Weights of a small transformer language model.
Architecture: rotary positions, no biases in attention or MLP, tied embeddings.
Each number is 500 + 50 x the weight over its row's rms, rounded and kept within 0 to 999. Layers, rows and columns count from 0. Numbers have three digits each. The size before them is the row's rms in percent of the matrix's.

# gate: layer 7 MLP gate, 512x128, rms 0.158, rows 171-237, columns 0-63
# up: layer 7 MLP up, 512x128, rms 0.164, rows 171-237, columns 0-63
# down: layer 7 MLP down (transposed), 512x128, rms 0.16, rows 171-236, columns 0-63
gate171 096:408524547485521505464489458439517508478478418531560489486524579475470539547427429538435395518455515468486471566611429569513526476522442556501404417476465545523591445498543485618486509536636495
up171 079:523539528458516568574474526439474572485408438551575566447545473569484522588467406593517469556488500449544505510497469485478482449472539486441467470502394582536463465471443486526561560584555502
down171 097:499479436587461426443495512565548538430454523469512451512432443544505448518504528455601491466568516573559547509395486505521362411526492465501498517538446568555377570448495494419589483474440562
gate172 095:469577499531532550543563484480451481535527443609497522495522527538493450535555527415626507500495548466471501495540517495441482589480475439449484431384596620432470488490518585474394530570539464
up172 089:457522506491517507550487512496479492473457524530524552466475460465481430396499486517415536480438450441575509501458543489507461572532448453470514553537495515441487510422488459486572439437548582
down172 097:496497400482516528483502579425423483526472600458401478538457434506426537486545523533483540511525557387528424493536462454495474472490556530555410475586568517414552516479501401556470413474591487
gate173 091:506520510507417520449501430479498428423501461377397549433481481471449500487496485461406519572587492529456517483490502481535486565542425523526422456525511460539531560604434519549561414588527478
up173 087:503391548471553482584508499470488443451409441568493466544481446460490509368520502576551487547496559538604397502463415526617550519476427458565460506533468482625498422509531469517546530556502502
down173 088:516502438484526468481587513519524577618651488414437380511441591474527530454488537447545549487509518423471473529564541565528542511489493502474544580466526482435489508572511395468512525434502523
gate174 107:393433443501473453433488437432419539511506424488443484537524458548467494413507449414464566486541497432459588479500439546447487533431446466564502516471543460460437493491544493479524492588423512
up174 105:449422631549436523482472472499508470493553486462491485514571481470452498557563423485490499528522445520527475456523537478522465571402494491413526503475470467458525540571478428592452533578573413
down174 107:460534487511446448576535494442544610534513434443471537465555419587428572490457508509461534531464588577475492573508518549468534500509445425389483582548497465527510537492544519497427458452531479
gate175 098:547488497465494467417461530568478415493454480511525510507495495464491472390414519481502533516478420486486557467480404422527471354474395528544539503453532548496544453502501394513515446521473509
up175 101:566447460449495536493530573545527515431467565514507482614523576520514416512545491511446438389431466425490431559473484545509539466563504528432480607492615514472517342545486475508489484444583529
down175 096:548546524545544377518525577479417457538478486513518519421585494462500551511436480512430501493453508443449555479534547506573466480522536501482519448453482535521547516502442538484560493525474504
gate176 097:457499552461485524517361476547544493463432494471400470414469524548499432440491486533510478493550442515396461518432475555520442535454475503530516552517525540544513515454573420578460512467514457
up176 097:436485496572556494587472576492426554492423553550548537511427498484531535511398539373436531476433525556474555546530503470447508473489466516566531511481503530489377507478529494547481535396516521
down176 097:472440500447554544554564546543540380548516520528513530455577541421525585483421556538469511478429495536445521550529546476465498425430498473488476573570476498451460525487493546532537405507489473
gate177 099:508572486489511521494524480526595538557514445507507521571558495560575478533517574513489509428468489465536515453487389497543552468595438426469496415541519557488512447541491513504527447553493510
up177 100:500494493456527525524469525568547465515524574561547460494520436540512591510445638536518504523526597527434511495582599578514419441614476526552511446493525435539478576524470472590482498479474449
down177 095:464524479563446519521545487535473576522411474485559521479465525522468460627550530499547527489540545610502494482443400459506386486459514525308527443478587481548546489484490562430472491503471591
gate178 096:507553550493468437521466472626548551503470602567557460504548585440437499537415426471563509458479476445500393482504464494391529458412536420504567555530583436559529438452533559521497550477572558
up178 102:531505533564554530573499462571536525479469572493550462508599418455518580466402384575440489467501527499524471520485571578543505510459546586549403500578448494548412523480469447523482483520476503
down178 100:521418436511473491522420470558470475483603638477508554501473511546447461493440420409448510499489511466439525483488469557502477439561502487599476496535503468600472491484561531457518513523434478
gate179 093:499566490519514463449557493673586538422545436597537532500501447465440447466469518490444450541516531421485431533514576533470454433540443495580506561424525548526488454422484494467535554541574613
up179 098:535460464427465479563328463486466604503486496478532404504512587555469474535461514480544484529529587537573532483555453503482571564531556506446536579545582472506438550523519460504501529545452464
down179 102:463530409477473568506613567582530404485465476458519525535485505449524505455531409461407496537423585514557528494534558458442511554460526458619502484494534524476483438580517521454668455517520493
gate180 111:515548429583457495483555525531568435425454526479460503584469472430394500428525445509477534455459493449523517485394599432542490425483455518540497502550512447490479511503545448509469479545541506
up180 111:469480527513459461591544489544533421517506454478428479616446522486421531576449538484488406525430427526438535519433491551468537423517437532608515506540409473487488422552462515526554597440474470
down180 116:465469561508494534613467501462537548487514473526485475517477523502506469507448527513472471524477458496578489548512458598379533546463571407571510404536456461462559476539509535460626408510480482
gate181 093:490520472485502431541405471525479502460524588571520364508520489457536472503484532592540516464555423556521437435529564505383455455462371517540479469540448445466536512482441539592476537442541460
up181 089:550460514508562473568396425615511528545510527459555418452532589460472510501576575544511496561509384485461569478515563531565451496487508465457609516474563497556476549431536552546521475445509489
down181 093:494552552482529551531431440480517531420500416527430462525486460503464504491440501413561571518405538514516524546455501497534442509518555556491404534502566439508528421471506510450531488386437456
gate182 100:418428584504543484562523471493531484527518507452558471480551528517478451401449479502486552436502581490532467452489506461466496455505500398548423446501476506509492477513489464456589528491491580
up182 100:581474494500517457461508480440505445510565481510498500482560404478501511475501523463525473509496532568521544524562458389614498521383434622435582514493487554467493610535517555463527513410578500
down182 099:502398497548469504508543476553439459411455593524493541470461541520488510467470477476430442518553496501451537473514510588442585551510447499453535405493510427540549434484496550494603506531506481
gate183 102:444489442458535511436508444464621526467372479395523415493597500534563578531445499582499494456495493503475399459502574456474506443506526506523539527452473497521454462472437520595509490500540531
up183 107:451561515514505508525555559388577585471463570432499469557513581512524494570456495428482576436498385538513562523574524414452550399510567440505426601576446537477460493463533414477518459530444534
down183 102:509582531444572528531456543507454627368501461490553516449479428511499478523559478452483507581481503552408483539443552488516503480517483513387543480508520502462480510514467422546616504590449432
gate184 091:553453496575531588411562487394478449494431481520549488434469519500511468472478535444554463482517523607465454483518515468507534523463582484453493402479596557422559335476473451424517431460510535
up184 094:547507489503484542424500510480475503490479433500557466547488467465420338445576478541595395541506499587504476428410510530509501527492497527503506430495552527470521452493387488437605485433520448
down184 091:387495452522462478576461452433496519493490549530416430513487583469513480585514480445460531489482446502460438502580525510543364539436470452571576602403459494537485457489554392506505525459468527
gate185 103:518597414372474490499483583492530494522493452414525508455490507502393474516472543522558577471500481418527532463566475507499449488500451451539387484591458457527475488451516511486543487396568554
up185 098:526486503585635518536576523562501512542488462515536461550511544552466497590424451505532490489439628504398537480520507503486581450564528432505525503498464524586503509552468545488512545475437534
down185 102:455531493472543477523495550475490517516528441473604556433504492546410479365524460492400510510515529507504473478500528610499506569541499495481611603452438594480404417460491482458536473424527482
gate186 096:501488439597405568497537400541539423547584476551579461486471489461477558430533538585457544465471486518486409494567580560554604543445480555459417467445502464531517510462492575524534425602518414
up186 095:547479520471518515425480521444464593430506473407499454444538450494492593547441496479503585529566489480406536501457513487505395446494532452489418541433457565518534495456536557511482637506497358
down186 100:472449502567496467472596549452460433520462583498471558483450476530483454400427481496597472444477472445522595483502505601416502525561552444496411484566524542482515485473487411458529443382479559
gate187 095:547463565433368510523467478520493564474498487582538500502558505482405552504487475482431453513443528485430536514593440407484484505508559488560448557618418510548526604523487393542445496588509543
up187 091:510482532564443603497522473567553491533452604480436541456424615475381516530565444442520427510505473449561500477594512520458395384520539536510487488529455506551503523449518534425566475506516443
down187 098:423531474545435531445463383505475488515551498572500505458438418499407491442483538425519464395531510402410508469407513498518432473573512478467547577477530593386505469568575493518492561488544665
gate188 092:492426427571539486540381419526452409468502483458532542462460521532446474440523481444468538493541479498513544450508598459581482461484483452421504493490535495458462501494510386547523432434445506
up188 090:469477441478488475512493491524555542492510503522459551450446544436459472458539508566443606469619576501528518443528544560519558540495499532451427470481594403500459544536535474533567362559443528
down188 102:554491547524496412566414481501513510532501539517567478426447460444450607456524459516582464499382457462482492393511528463456464555522530495430490444544509349525644454509516512471589492493533516
gate189 104:490535443516474541542467532556401571533469492554492438551535444435539504535466557521460537465500458411449532442472484530521542501551499583565481403500530431586503524508472532487566552467484488
up189 104:518545469561527478557537530545497527513524539483531644543489537391597503494508482480524510570568564520507477532461508543561572500489567496511548558497487489528493477407570465392492578509503407
down189 106:507505582429475480476460513455493586470487504568548442547491447431450478548541440574538555534474599488472552433503469446445534507505466494494444429537476563466437516538368535564458535494495557
gate190 091:523501519474474534522554535513471528523487598548438510550384543495572450484493557473531532472560555465539522501636517498484484558578420446516490489441428512572535499550524409488441527511487511
up190 095:561524517478535532447495474477423490417549454552482449504513586529441462424546562454483570506491516583508515523554507547544561489460463461583462524514478424528544566580596457405471570551431397
down190 100:480540524624513459497504414495560473407585527496498451554482456527481376472573469522545490442456501530535609535517518525503555557549554459546469461486499594521465543473520443570467479436566478
gate191 101:500528467428427486464483556529461580519445480480473466465401546591496548418483508476528535488450426540596507512557492480512585594527494506516434470450536562578462466521523522475465597547543523
up191 108:506502410502468513593501509468529538528496531521556496422422424511421407489522524473402488490440535571490533559483516524510553455514552485535557465436546496611472479537467458479523473546567522
down191 102:488552459438424453486544456542503519465540433526521521480480481480395448471441487507467605430432489539448524440484549580539375397430460535472508436546569519466520468527526457433425455428519521
gate192 103:481521498461560458404531438443430497528392511441554479527472460495509509554503498475501628463543515468406574521591461510569511454507436578457490461548486490490532508482461532506515502516494451
up192 111:448478481498460510555526476530410475514518448469589451487511440542514488531479422485549498560445494498609604349491419517554484484518448494438445495469536493586494584573479429538539484464617551
down192 101:564620524545585507481498544420551563552539597471513434519503511498433479424589501434593402489381522475441464413407525531499603593500522587458497512481547534509447528599543457481543471519538551
gate193 098:445506481433519548437541517541493478393483454473524409505494390417385543516554518517405580560482446474503562533520443519531518431459479573560447487608487485478526460530523476492423512528520519
up193 098:412591503439529416498512450537430552513469512494608407480542464532449555492548477577471526579512553522465573533533469445392478501514491524539504461520531467536529516549528434456463520582533510
down193 099:500515544394554560456483457482490456481542489529501475492513494401389540425494536482479522485468483442448536547543497531544435469525433512578522528539441414441439534542426420479473569480448424
gate194 092:568479416430453536499512514497595498516475502601377473438457536556494502472576479543496493434517538526548549488643457510628515486584452445469429557465454556395511519486492528552464468539573462
up194 084:447513508479549532560527440388482451555439488537493507474499549479495423500516561475380470482554441543501642512552509551514445451404555470480557520496563424405469521466408548557599470559510460
down194 092:520397551546455508376492567513352500537481462444521464505519402477527550470437492473534527527465501435471489476499520532499461506535578521580521461471464432483461554430447492466536558468489517
gate195 102:498640445604394508452538543442521459538548463500461457505487498578439441477532575537508536509473457493538488564474590455553501535575533482495612443555414443445485454467460521515523492450535505
up195 101:490428510478473516486500533551566491538437551471481452467504584430632528650483454477478503554619541490509443444527444526491421498523493533487465430444412535542454432474421479423533512485488523
down195 102:434531375492537635559499485424502544497457498544511497584508437438492452547455534444514511482576446489567464461608504479490496488610497416485427423459442455406510469459402473535537437454577446
gate196 103:523512538519545538546500463512559534540457515502537556605505469445527550657532558495437571547465524484494483431507552536462489443581380409547425545612625514446499542540455525448590503559478486
up196 106:572565534529438492520526506518570525472486529484488501457492547517550535492442546466505562551520443541322417530465445447456501501456482477479497586492520475505464630447484438435549447447500454
down196 101:528529549518485498553441580396562514463498533471545502527445450466428532448501462465504537458507447501519629426472443553496525497485547462605441486540445619481543415513454527492411503586559463
gate197 093:519460561505493466461550483529353528504494483487539472416412550416556448453538529553472503507582452536424418467541488408569527476473645448458475503491447512500484525435599566541537479481508423
up197 088:565501531460518486563502551427607513428430479547510488472589477475470509598495503556410529432453566471543502444525541557508423540539522571476581444566563436519532510421516477560424438507519533
down197 098:493478479516442412476483510526411491518495425486482507519473509445466482547527572477525531515537485455484469556499487417476572452633606490473548475465450482440526449395605545499433542558529456
gate198 099:568460543556467518473495466475446458449550447497515600520516524519469379459505590580448510512502498468499545444531414564444516462502470476524459472491428537450556561444520555508482622475486561
up198 100:600446447560490476588487520555489559467524587445571478445562461419484613515475551544490546415561502425493512435539538462511556434551474527556412451609530467431501506545512555512454447510491553
down198 097:449449447479444442534469442485546493515465541431512595465452464479416514501534474508503518525512538539527459565528538524497487458470594546455545564457473403447472658472452524488548507446464574
gate199 092:447482575548531543509459419517503513489537539510566477419552625535568470479530461506475463508534566370412485525477527436511482439490502422490556484481466561480481538497447485554523430489401484
up199 095:526383621483424533410496468497448512493497508454524435511533582426545557457514504452401543491511487565574522493525551580449546485404536486482538497518481559553565422450543576536512524441524607
down199 095:465502481476508481474509521557567419462498565472577494452495550488483472480468469562475443523519490503360497503521497499521392469475475542526541512487538494424485555447455467534480462462444525
gate200 095:512429593571443449548374539471483506452389505506426475443519565454482495498434525456458540494518610523542503531448553433628503478522465524562531508478465542491482483605515438529543509507531447
up200 103:523562457481482523464500431476508507538464470529410488541526468404470451470519422410533551575527572553469507440587525542604558452551500478538496506440484483461580580481467558418522446517496444
down200 099:517391505473546498520518474534463426484482498515518484467500490499513523555554475472529594502464448333507553538549472586424449479510485537566518570510510419525495488584473411503545421484456486
gate201 096:433598535401486456531465444496464541498494431545574492613468549506501430527397527425479487482531416512448495545519444583468484435558513475499497510562448521466447608444508497537481481494570567
up201 101:450426428524529457551513520524475517509578562421535543435530519466450574453585521495422522484583468544504579496509509500442432573528479499347563431479495517464538529447348540456485513546514521
down201 092:400498518464472561536616556544544475511452475425583471472509396548459454521480598532460515582577449435531490532543535558525488486507474443461516478490459411499507519525481522420436450501443519
gate202 102:486533507460503550503565534470492396419352597547459480530517546493477522481550520510430483504583464524540553500416443468456456507528553485413450528522487497551545483452462475502473513500441550
up202 098:569577486454523579562546469539500520428490548473477500471536369540409581528470485613491501474498445573552532484584524451465525527495557537452491486523487633592544412447487425536444491473525505
down202 093:452535537520498568564524472463450506498505411593496521416535495396437587517442488471486541580470507499441466473535426530474452533513526491575500547495562346463484558415527561548586446381479530
gate203 092:429522484521488531496504496467457526529556490455516415465501467463428541419525515510554445444515458488539544514572498538472494527429584645553490447452459462545510462639553478508502644422580556
up203 098:464470505504444506567426589606475576511457509527507533400492641466445400568513492454553581475436494526425419568522519477528544456546507487505592486472507529406464551554489453557471378450571402
down203 088:503401462504453443463459551482481452558582547504534526444479524521541516467493467429441512353530595454567524542478508623480511578500532555446442518573486412462499533568567476543448531435462471
gate204 093:463465529433450537514523546442546596519527539471551481524572488554424525565552539468489517520504479479461523544497500560487403509476554439544466508414482502618470451517447383411575515527604553
up204 095:503521451463499498453447555500562506548502557418557508466480524544527557539485508470436547460419490547564398529561497494565396430489481415530571415445427501527535496602448495429567465454510565
down204 100:573541541495530524517557461450479572446486538524495585549593456519540504453563445536500495511537444561527482554430407503464424572542456432510480534512443445510576533478523482467582528461491613
gate205 107:465556565515613526563524439442443436485519561458543430590422427480527414495497511517515577468469451501476460600438508410533368475436399523499478554499478449557489430585402505428453562556558524
up205 103:487464517545550470552524435548514450518494585485622412551429520502450469470423527572513488486494517503443410565510443539447409463492497512562518531522497451473496524482452564547429503403440405
down205 105:514496510483469589494487634505524455554618512520543453472623524532616519565509547638476485474507467504495498480437525501526532545501510568524499513498417475516487473551520534475439489471514500
gate206 106:409544515516461492501471552544506492364516496483514450444502637431421505509462549566536571525545480465461591522562472481546434599512428606397527411482458480566500571481387542528530520495594463
up206 106:566518491484466430409477493521487472547391465531577409609471472517479473487541524485525442540534434550557526554602438429505504419526488468449546512524447523443495523571424440464612476421455514
down206 106:402497538448500441508493550505479486502538518454510436474512460368474520540493442478521504507533499533599411524566570453533463521405565451418483492497503497555490453558498414390501524449521508
gate207 098:565471484483545504451450489538479538461609519573505554456571488540445453498474452565573543504426524575522632507459572535483515452356444529468469471512515413492485520438492485614561436436475525
up207 098:427450448497534486491562508550541435486482461511431604528541532507538516555521560527370558472546497437484398525514552499480405423509476479545523378472488505481528477451494470437565468463521589
down207 098:495486567484436483524520546550428420480615550591446540516501483355533440485574515541517466498493494565559495392470446485435521529459515447539471511536569540474508563479575550466464510521608503
gate208 110:446549525406607536536455565466520540553517453434508462431548513507558554477418574605446507403400428493433535528473504483487497516421401573523504499494424468553495432574478540530458431436465406
up208 114:457539435511552387470458577529471513443505472572479612499517556650448482482510558439482512513528410511492471456470583495467557535548527557431515479552454500430439439525524406536607555461451479
down208 116:476475485439519527480513510493606485364548447532474503471525435478530525524516419346484502553473586569544485464536492514586541489549559511463468517495515558535502337416469441507566556593596430
gate209 096:452488497463444428581427438431546508492562529531499479483506552410630455524479543544538485525423535431464534515557560511537581546390445449440508464401521468492494503494507572591574510489580498
up209 101:588423486539530522533441514471464553596577419515485409515492534523439492456481499479474509536434576475462507580462479602453486585443552488516453448500555534520506527495440535420509457513587439
down209 105:531516473438561506450467405561513477454415524534502527506479513470445446484556458600453529578493483439506541573535497457573512488444515401541491542510495490457482456564436563451654451490505539
gate210 104:520514550447461577425515560630435536469472495502460510490485478505491395441507564463481472564517567445435377524454475577464517473481505497452531468490427453500504428482470419580497436411568510
up210 109:475428491492523511562527457462503504500506536470510500530515447574505635496551556452508508548452463574538517485463484518503440395504497542527516575529472509533592559559570498482478626556511520
down210 106:510551576524388544530563480486514509626534530465511408534538434629534606552497462504457458489471521531520443532496459507494452452444500507492438440534603477497496543448586510544497634506595466
gate211 101:460491462529377507506484460593397557423557408464464555493452477556506554540504457495454408550475497458531536517460498416405472498458456492586434507499548501444476499539507530454494530496569498
up211 097:486496466466442484496542405513447418531507501474561546542494427562434458483543502415461600495530521497475563606481462463588394434499546514536394433512528468456490537551462569515594521550482412
down211 100:502491474611493513582481454497475501453602497543558494524489595465421505424491542481493526525453519527452524546587465544525521469474422497505463535537464460544505475545498478472569514513418464
gate212 091:491394570467476539500521402524442407547430540547471499534482554456391499473449507538467518459527576531465578478443481483421489480536508518444567434544518534441559592513506594473492579568584393
up212 089:552526433564416446510475488513423538477589449502521558430379516470458470509597483486555477426481516551494421447496519404464513540482557506460441614512470525578576472604561474516536559518529525
down212 085:520573493492499499506513450522515469536526574543513490566523542586550417534429574479397502474539491415489576447452397574471492596411419460495510504548523435512486504549477441493534499424511445
gate213 093:431470524536510545607511497555491481477537514523506546487434543553585518560504544533587484584531397570479522533547520513462520466544421520453348503523508530439540595522459474470531552517524539
up213 099:523504562432529438462460470416515510495562535506440542494522457524537491518393477459453531522585525523565448495520464559475393554335553515463497553531536618469493535461504467540481428522423555
down213 097:582558486478511478514477581470431513423558537549574594607408523481457404506598467471448428502425503456525549476427481463460517428616501565524538495490534518503465474563420389547393529510458475
gate214 107:491470493506542477488497557547455509486491531525461522510542503530462603605545511435553416565494543499507374426485392478626500448469516428490497427465479481502577587505513551532419503567536532
up214 102:444585518570545563471475553650544459555500491443556482491487489490578535432523585470592476534530562507529469458504397515487425473539499505430540457352545508555498530480537558477521522527536523
down214 105:445541479511523506500555515442455532543635525465521524501481504521498521605519531481559450510486558493431491469511499445462487533460524470533488517581602482537570449597503505521480433384542518
gate215 093:575552445463546393523583503501478498456421470559486456540464517533496453507516440430505463653570611501491464510517464500484411480459495518457482503504512551623419484501500486566470504579531428
up215 092:535474535470486405524524530437482475479445551514573475510393370462551468608489499486540498562494507502527497471465526571506551528516435508529471460486490514471519476484566546515469496524510590
down215 091:555558540462379583548485458535515600490568489516449387445481498433438492483462505530472483445444509447484479439543532441484492468530460450454478466550521439611461495505422455472493495542462479
gate216 092:508583566573502509484537528551559492530496496525431512494509467502476561581463601543411500527524469487481526464523438506480556419567504473445460594530491411544563488505496492367531496535458513
up216 100:463593519511520536484472547568529387527518426469511501482502439466519504405475589592555474480417494468534448518508413476478462516476508445470553491493512379545452558555531493424499440580549551
down216 100:475497529521530496484528535532482409440511507478541388456576592498539579542476513525585556424518454424469443501461521436464568520450470507531480599556532451493442437545484530504506436522563448
gate217 107:527473503478504465423572506463600408517420482542493470561526534471574553561509460425527537478504603531511453510528498470527475535445502520416505502567509560469502540518533556519457623488512538
up217 105:403603474485456500619481432477460530515626427565657494439445470512519511413480486497523506434452539463375404517550500450478449499534498520439521469573491487467475484463489483452554420534571601
down217 105:572582527534540563525483510473441524575465514438514498537532520487497404526452439469512422518411530489423491482560558499533502567459473487461431488512443383461462458475465559457477420534544415
gate218 117:514496562394541529471536421509482477523492517437485490513524468619426439454459528463510506444556476573533451544493515534513526486528484505422551546494527493461592489481546456558494377505590548
up218 124:483533459595506475483549498612615503424482573481540495498447460493540508511480524509475510585506491474439608536526434442381534549475439459533402458504514506500479554521499558499517544411520531
down218 102:506497516374558498500474436434428490517613462519488444420580541509538507426552604494501470467484464449559512572482469483595517455518444516372561528515526465547510500471449463507412420537447480
gate219 102:539527518521589515490497460473533449449521427354485523483553426535480455493383491544427448572511487563439493462458472474443538570525516448452476635441469495575513504509590472544551534493506459
up219 099:525538455527485579512418415479523493528482448447487518480490518516502518547558484461482616554452395457532558634521545488385524495490509563445488389548450415476566453438416510511445541493501475
down219 102:413533352432516509417468480557467456504460562476429519545575493443432443487482538516462559439492472472495556431393481611515516551512496533397488536565425493576518511466569480511445407496439555
gate220 093:442464494494480535559561525590522545495521579445452531456491399533472556428560545460435472448533531577495475502536492472520553519516489576467371538539472513498482563628502473485532559518556419
up220 097:573457515485437515424502481525466491501503532498468547464466583527542462451489495489435475555439494581556498565558396491441504499464583490543493462359510630550535560487459413411487481497424444
down220 091:444498528426568530467485484449512538560524472506480472510463437550493532523442472453544531638554539413515491512554460446498570555465578482578541447566406495459607522429392553474400457466533418
gate221 103:531525522502533498466418362538574531545520503469566494509479501533397534545498444519553504538501519528534566434515531403506495410560408537451532496571430505485531566526536540525573470524478499
up221 098:525517534442601488537478505446525438552599432478529472561536529502511470519530525481490501462419470431500463506491435529513519519434521517502460569539533471470466505382474503522614521521445516
down221 100:458496522397525564467484565516503471465558494535545406527658555560464545570528454559513459495552443474425507499574531435564510424520424429570415571525489469541512437540476596570515453520389497
gate222 094:492494447442611549481581515507527423474536534500483438509422438507550499550576531446526523427434499502597541480544553567519446464527487434477517403518448571478505537408495464509473571520530529
up222 093:509547434466455559496590427524574549566559417508531368518511559505523472501443452524494483467413519446545557452470556485423409493607484515442553411567536492499565517463577449481467601557487425
down222 093:437564523440483525497444498458441467443489518533562508424602590441407460555492528467467479621434565592465552496497539467462444588512453453447530497573474507470535468569533469474531499533519506
gate223 103:523516422486552432487541541505406630482559547519561459528503563548574442455530507474547544462551467600533491468464444582453530462509464469425466519493532489502453459557553521508494593546536425
up223 100:454579539435567474495555461405551502521505591476421498532527498555529500575506493434454539464444557489404552486502462529463518522424468568454518487527508502567444568495482512484449509564292504
down223 099:579537427502511444497516470489517610546502472460530502476487505591630496447521409604521514612484483484622367496562458578583493476507494442474481458445517519536581515541502457509508539448461490
gate224 101:538431461474436491577494445557419559459427431499443474488589498509491464498528433489601514546487471442488509565474387582526523516516523494528582560480447447495485502474465420487518476465547335
up224 097:507469550458424361468469487577513524461481468438510471391457470428502563447426498542505467448594514587505480531376476551469438467571458519585527586511519519494456483490579537518483482455469561
down224 105:469424578524539446495529505456393548528495569575491552476493523499419575516528447472449557537505539463502440395606506455430598550554546632530468493535496516464509503468434549479485430432460515
gate225 097:443494398511504474486452418499471403469540477518508451476548531542458463582537495472552489453491594576469532512584479552499502641489435544594520498457525421463439465532497424490469533433556542
up225 101:457381561508469448471522520527516528470471486605522486495548516569544511480519374506490438466375434476520493507501533455469409482525540482556488495560601538518539481539437516449435457494568368
down225 097:489492414546455523547459471554478501513575491533429488493492373525481502559578654478530506490481412546578433552512456399530471449459495535393480475564408592530560363526522428470477499524479493
gate226 099:507487520534463482457480544479539534492541559454508526465506496564451426571554442481503559562663494565519539569392529605411471586529404492424421466503451488516552521552518567458549512539464490
up226 097:515543601475473470513519501505467591498500441554455430436405537505543509569503444472527466529467548408487550553470487511553529559522522456484459521477550501580554436626539516507510442551584531
down226 100:524402506550487502454424499493574524519480471512508497509529632424499523460452498451411501510527514431577496520461513486525467526553518432601521528491409499405558610494524436530508428408519488
gate227 101:514462476538551512571514511411551603555478496527443502419527486505582506418372521581507543444435427536435498556426487595536454480452515517438494434441530451579472534541481531497466454434552510
up227 110:521518378571372490498567522444446574479491542520477491551525519486521546567585454502438442533471503443530483576494496478417489501456513572579502473539540499480547452545515532531492497499598485
down227 113:396416527483450505505477507579575474490488444509489513509498539514534410430564493515519536503537504414487424588515442494498468533576570482480453466592512522437514515411517507429486438406489520
gate228 093:524445438497554424506502458497548396485516454464501457467482505521454454454507512440460534484530536523471479395478523504417547595577546528430495472504563467500506481525501444576444453555489422
up228 095:468401546575574451484515442556505514558532432549466504464471392578496483483530405486510441531511443529541463497458509461483594567505479486522467411556544518548519547519520459544519540511568474
down228 099:435477494452541556538553456481501434432528521452589465419472485575526469449439437556535429488481515455467531391433511493517407472503419417503535510460463473461512499593529428551541589456435511
gate229 094:468513500496460504446416556511574463585577428529505479417428550559474507560450507591522500463504486394528548510545532451564505486521507537521563362577503559495533542529529460522535583525562499
up229 096:482438454416593478551454525479516403499385591425420482463427530439478444497428519471568457486436472479457560511550578562557508486470414505494472589495483442457459522522398525507553462594450488
down229 090:518513467497483485472549404516458540570581516480532425489394512445553530539539559546554496490482501519601511431545445397453428511484549511479469468529428441492578529511584482504505431471498421
gate230 103:523493497467510538506497546538327498546501483507467567491496439465410540467434471442447476413501450508482532516510439465517469515504481498492516381580450512504418525491588418553446467479385509
up230 105:487430555474453534519474543553409531555461529473443526558528501457475503521512565416498421407514458531553521431494568442553484521475539482455554387448442496424483459459530493618450451530421499
down230 104:468433511493515554543373452552464480328431494497580474551620591604590548442474497452496482544525491487475493585458539501478479572508522503516498458546541547449469473544484424530482463497355527
gate231 096:481522502500500479520574444512549513530501535457494512505498516481535464481529550451457501415550531490503603585456554530527500443506574459467494547500485526492483475514468482500407438501489449
up231 097:533479521481521465447518466426467519505456508461519361502425557516480614514459562453566465504553519483482554516524492471546412453550490422605584506573481481387602571467512502459533476508509544
down231 090:519465408488516532551588528539493437479485526503551479519468429461506582526512421480499517522536437512579491461449507438581579538511453544531506510392551482482528515569625477380619565525503488
gate232 104:464487492578447554501504484512422462490506549554525508477490586495540465434499518494512523523470518439463450534587498483529570523545487459432452466473555525588603540549434492442500460547601489
up232 103:460605479518447476478518458496606493446517608487464498523422392440542436541544496497495476491520521502486485523438567493481432485495440352471527459585411523517404452483439480372591474426411509
down232 104:462470490433474489481623488401479496636609525515444449528551519491398517532541486438447491500517572539458497481563470438503481527464449505432419442605521480518564429505497390579515412509508532
gate233 103:486522436522423562514514519494507441478544480556404428437443557601590473427550560551437535361456507450543462527523480476496555547501520456423452506599535474457483432470512504476438504550441551
up233 097:524454508538534460460485503531516554528458404520507458544417452508513517498506586500543404509543468522551404479574487538507520481515469425518556524447395523547527454513482517345552506435467446
down233 103:437543439414439526480445577554505493542451514593568455382488454546443465543492571480536474439564543490482551543384501491422485529524592365463414492435404487552501607450520471552443429504491463
gate234 096:473441517481598427525553481520458503545512433599545468476456523549496560424520505542441447522570536497454513492515432514540551496595474517528522468527573445446494525478451460492471486566473535
up234 098:435458537474516424493436498446501529485522435407461467490619503519476541465421417442451528505418434490535471490532471437557517427518499574492532458462523529602603573463478487487473461425405447
down234 093:458536535401552514400425486459543483518576569558508549529419421525477454495576532535562464518544524420541559543437439500438468558512576487505525497471520575504522438460545467518488477372507541
gate235 096:572477568474561523462523500479491498526441513526498449435537526570446417577469432592523385435488547416545471493467495450385512505528575499500545459492490495458545480581424599574483579447494367
up235 103:491534563471465528484580561504468413542505465483427542521586541514399492491504501457464473497541532419583492481521430467479621469499589443461464501494494573497604668512483412506482526481566456
down235 099:534442515488541535520527429478537469463490494537564450434472342480576441539518481463510413401460600524466533439562563503500470506526410497504596548474493468478467414418486491504523459468582465
gate236 100:458459438473535503550531389466519553513571525486608469528492521532510521465510407428536594480468503555551451482497443476469473516505512505462474588477506481482487396593564628542509433476466606
up236 103:560604493513524480478418482455481548510453494541546526482530559440492533532508535428490539494568483523511576430533644522569457527549517522547485440563553417556536485461506469465472499480528461
down236 112:493506500501507529494500540584477516490460551494465461493446515481498627569580512542546493545475515460539485592534511457538507420499472448503492538513505493469503447551495518462704464534566493
gate237 101:534505522583452450550550475469484503562557529462531541480463557473556527480557571464574461424564421459538474468525519544448566413423510474520478452548463503431474552537561503537585464532429508
up237 104:548432502535428527571532530473469597551521436463504463514480531405503496552415477517443579539560490444492457525516506489499488482511520462561380414491507614563412512438469504514481455463527444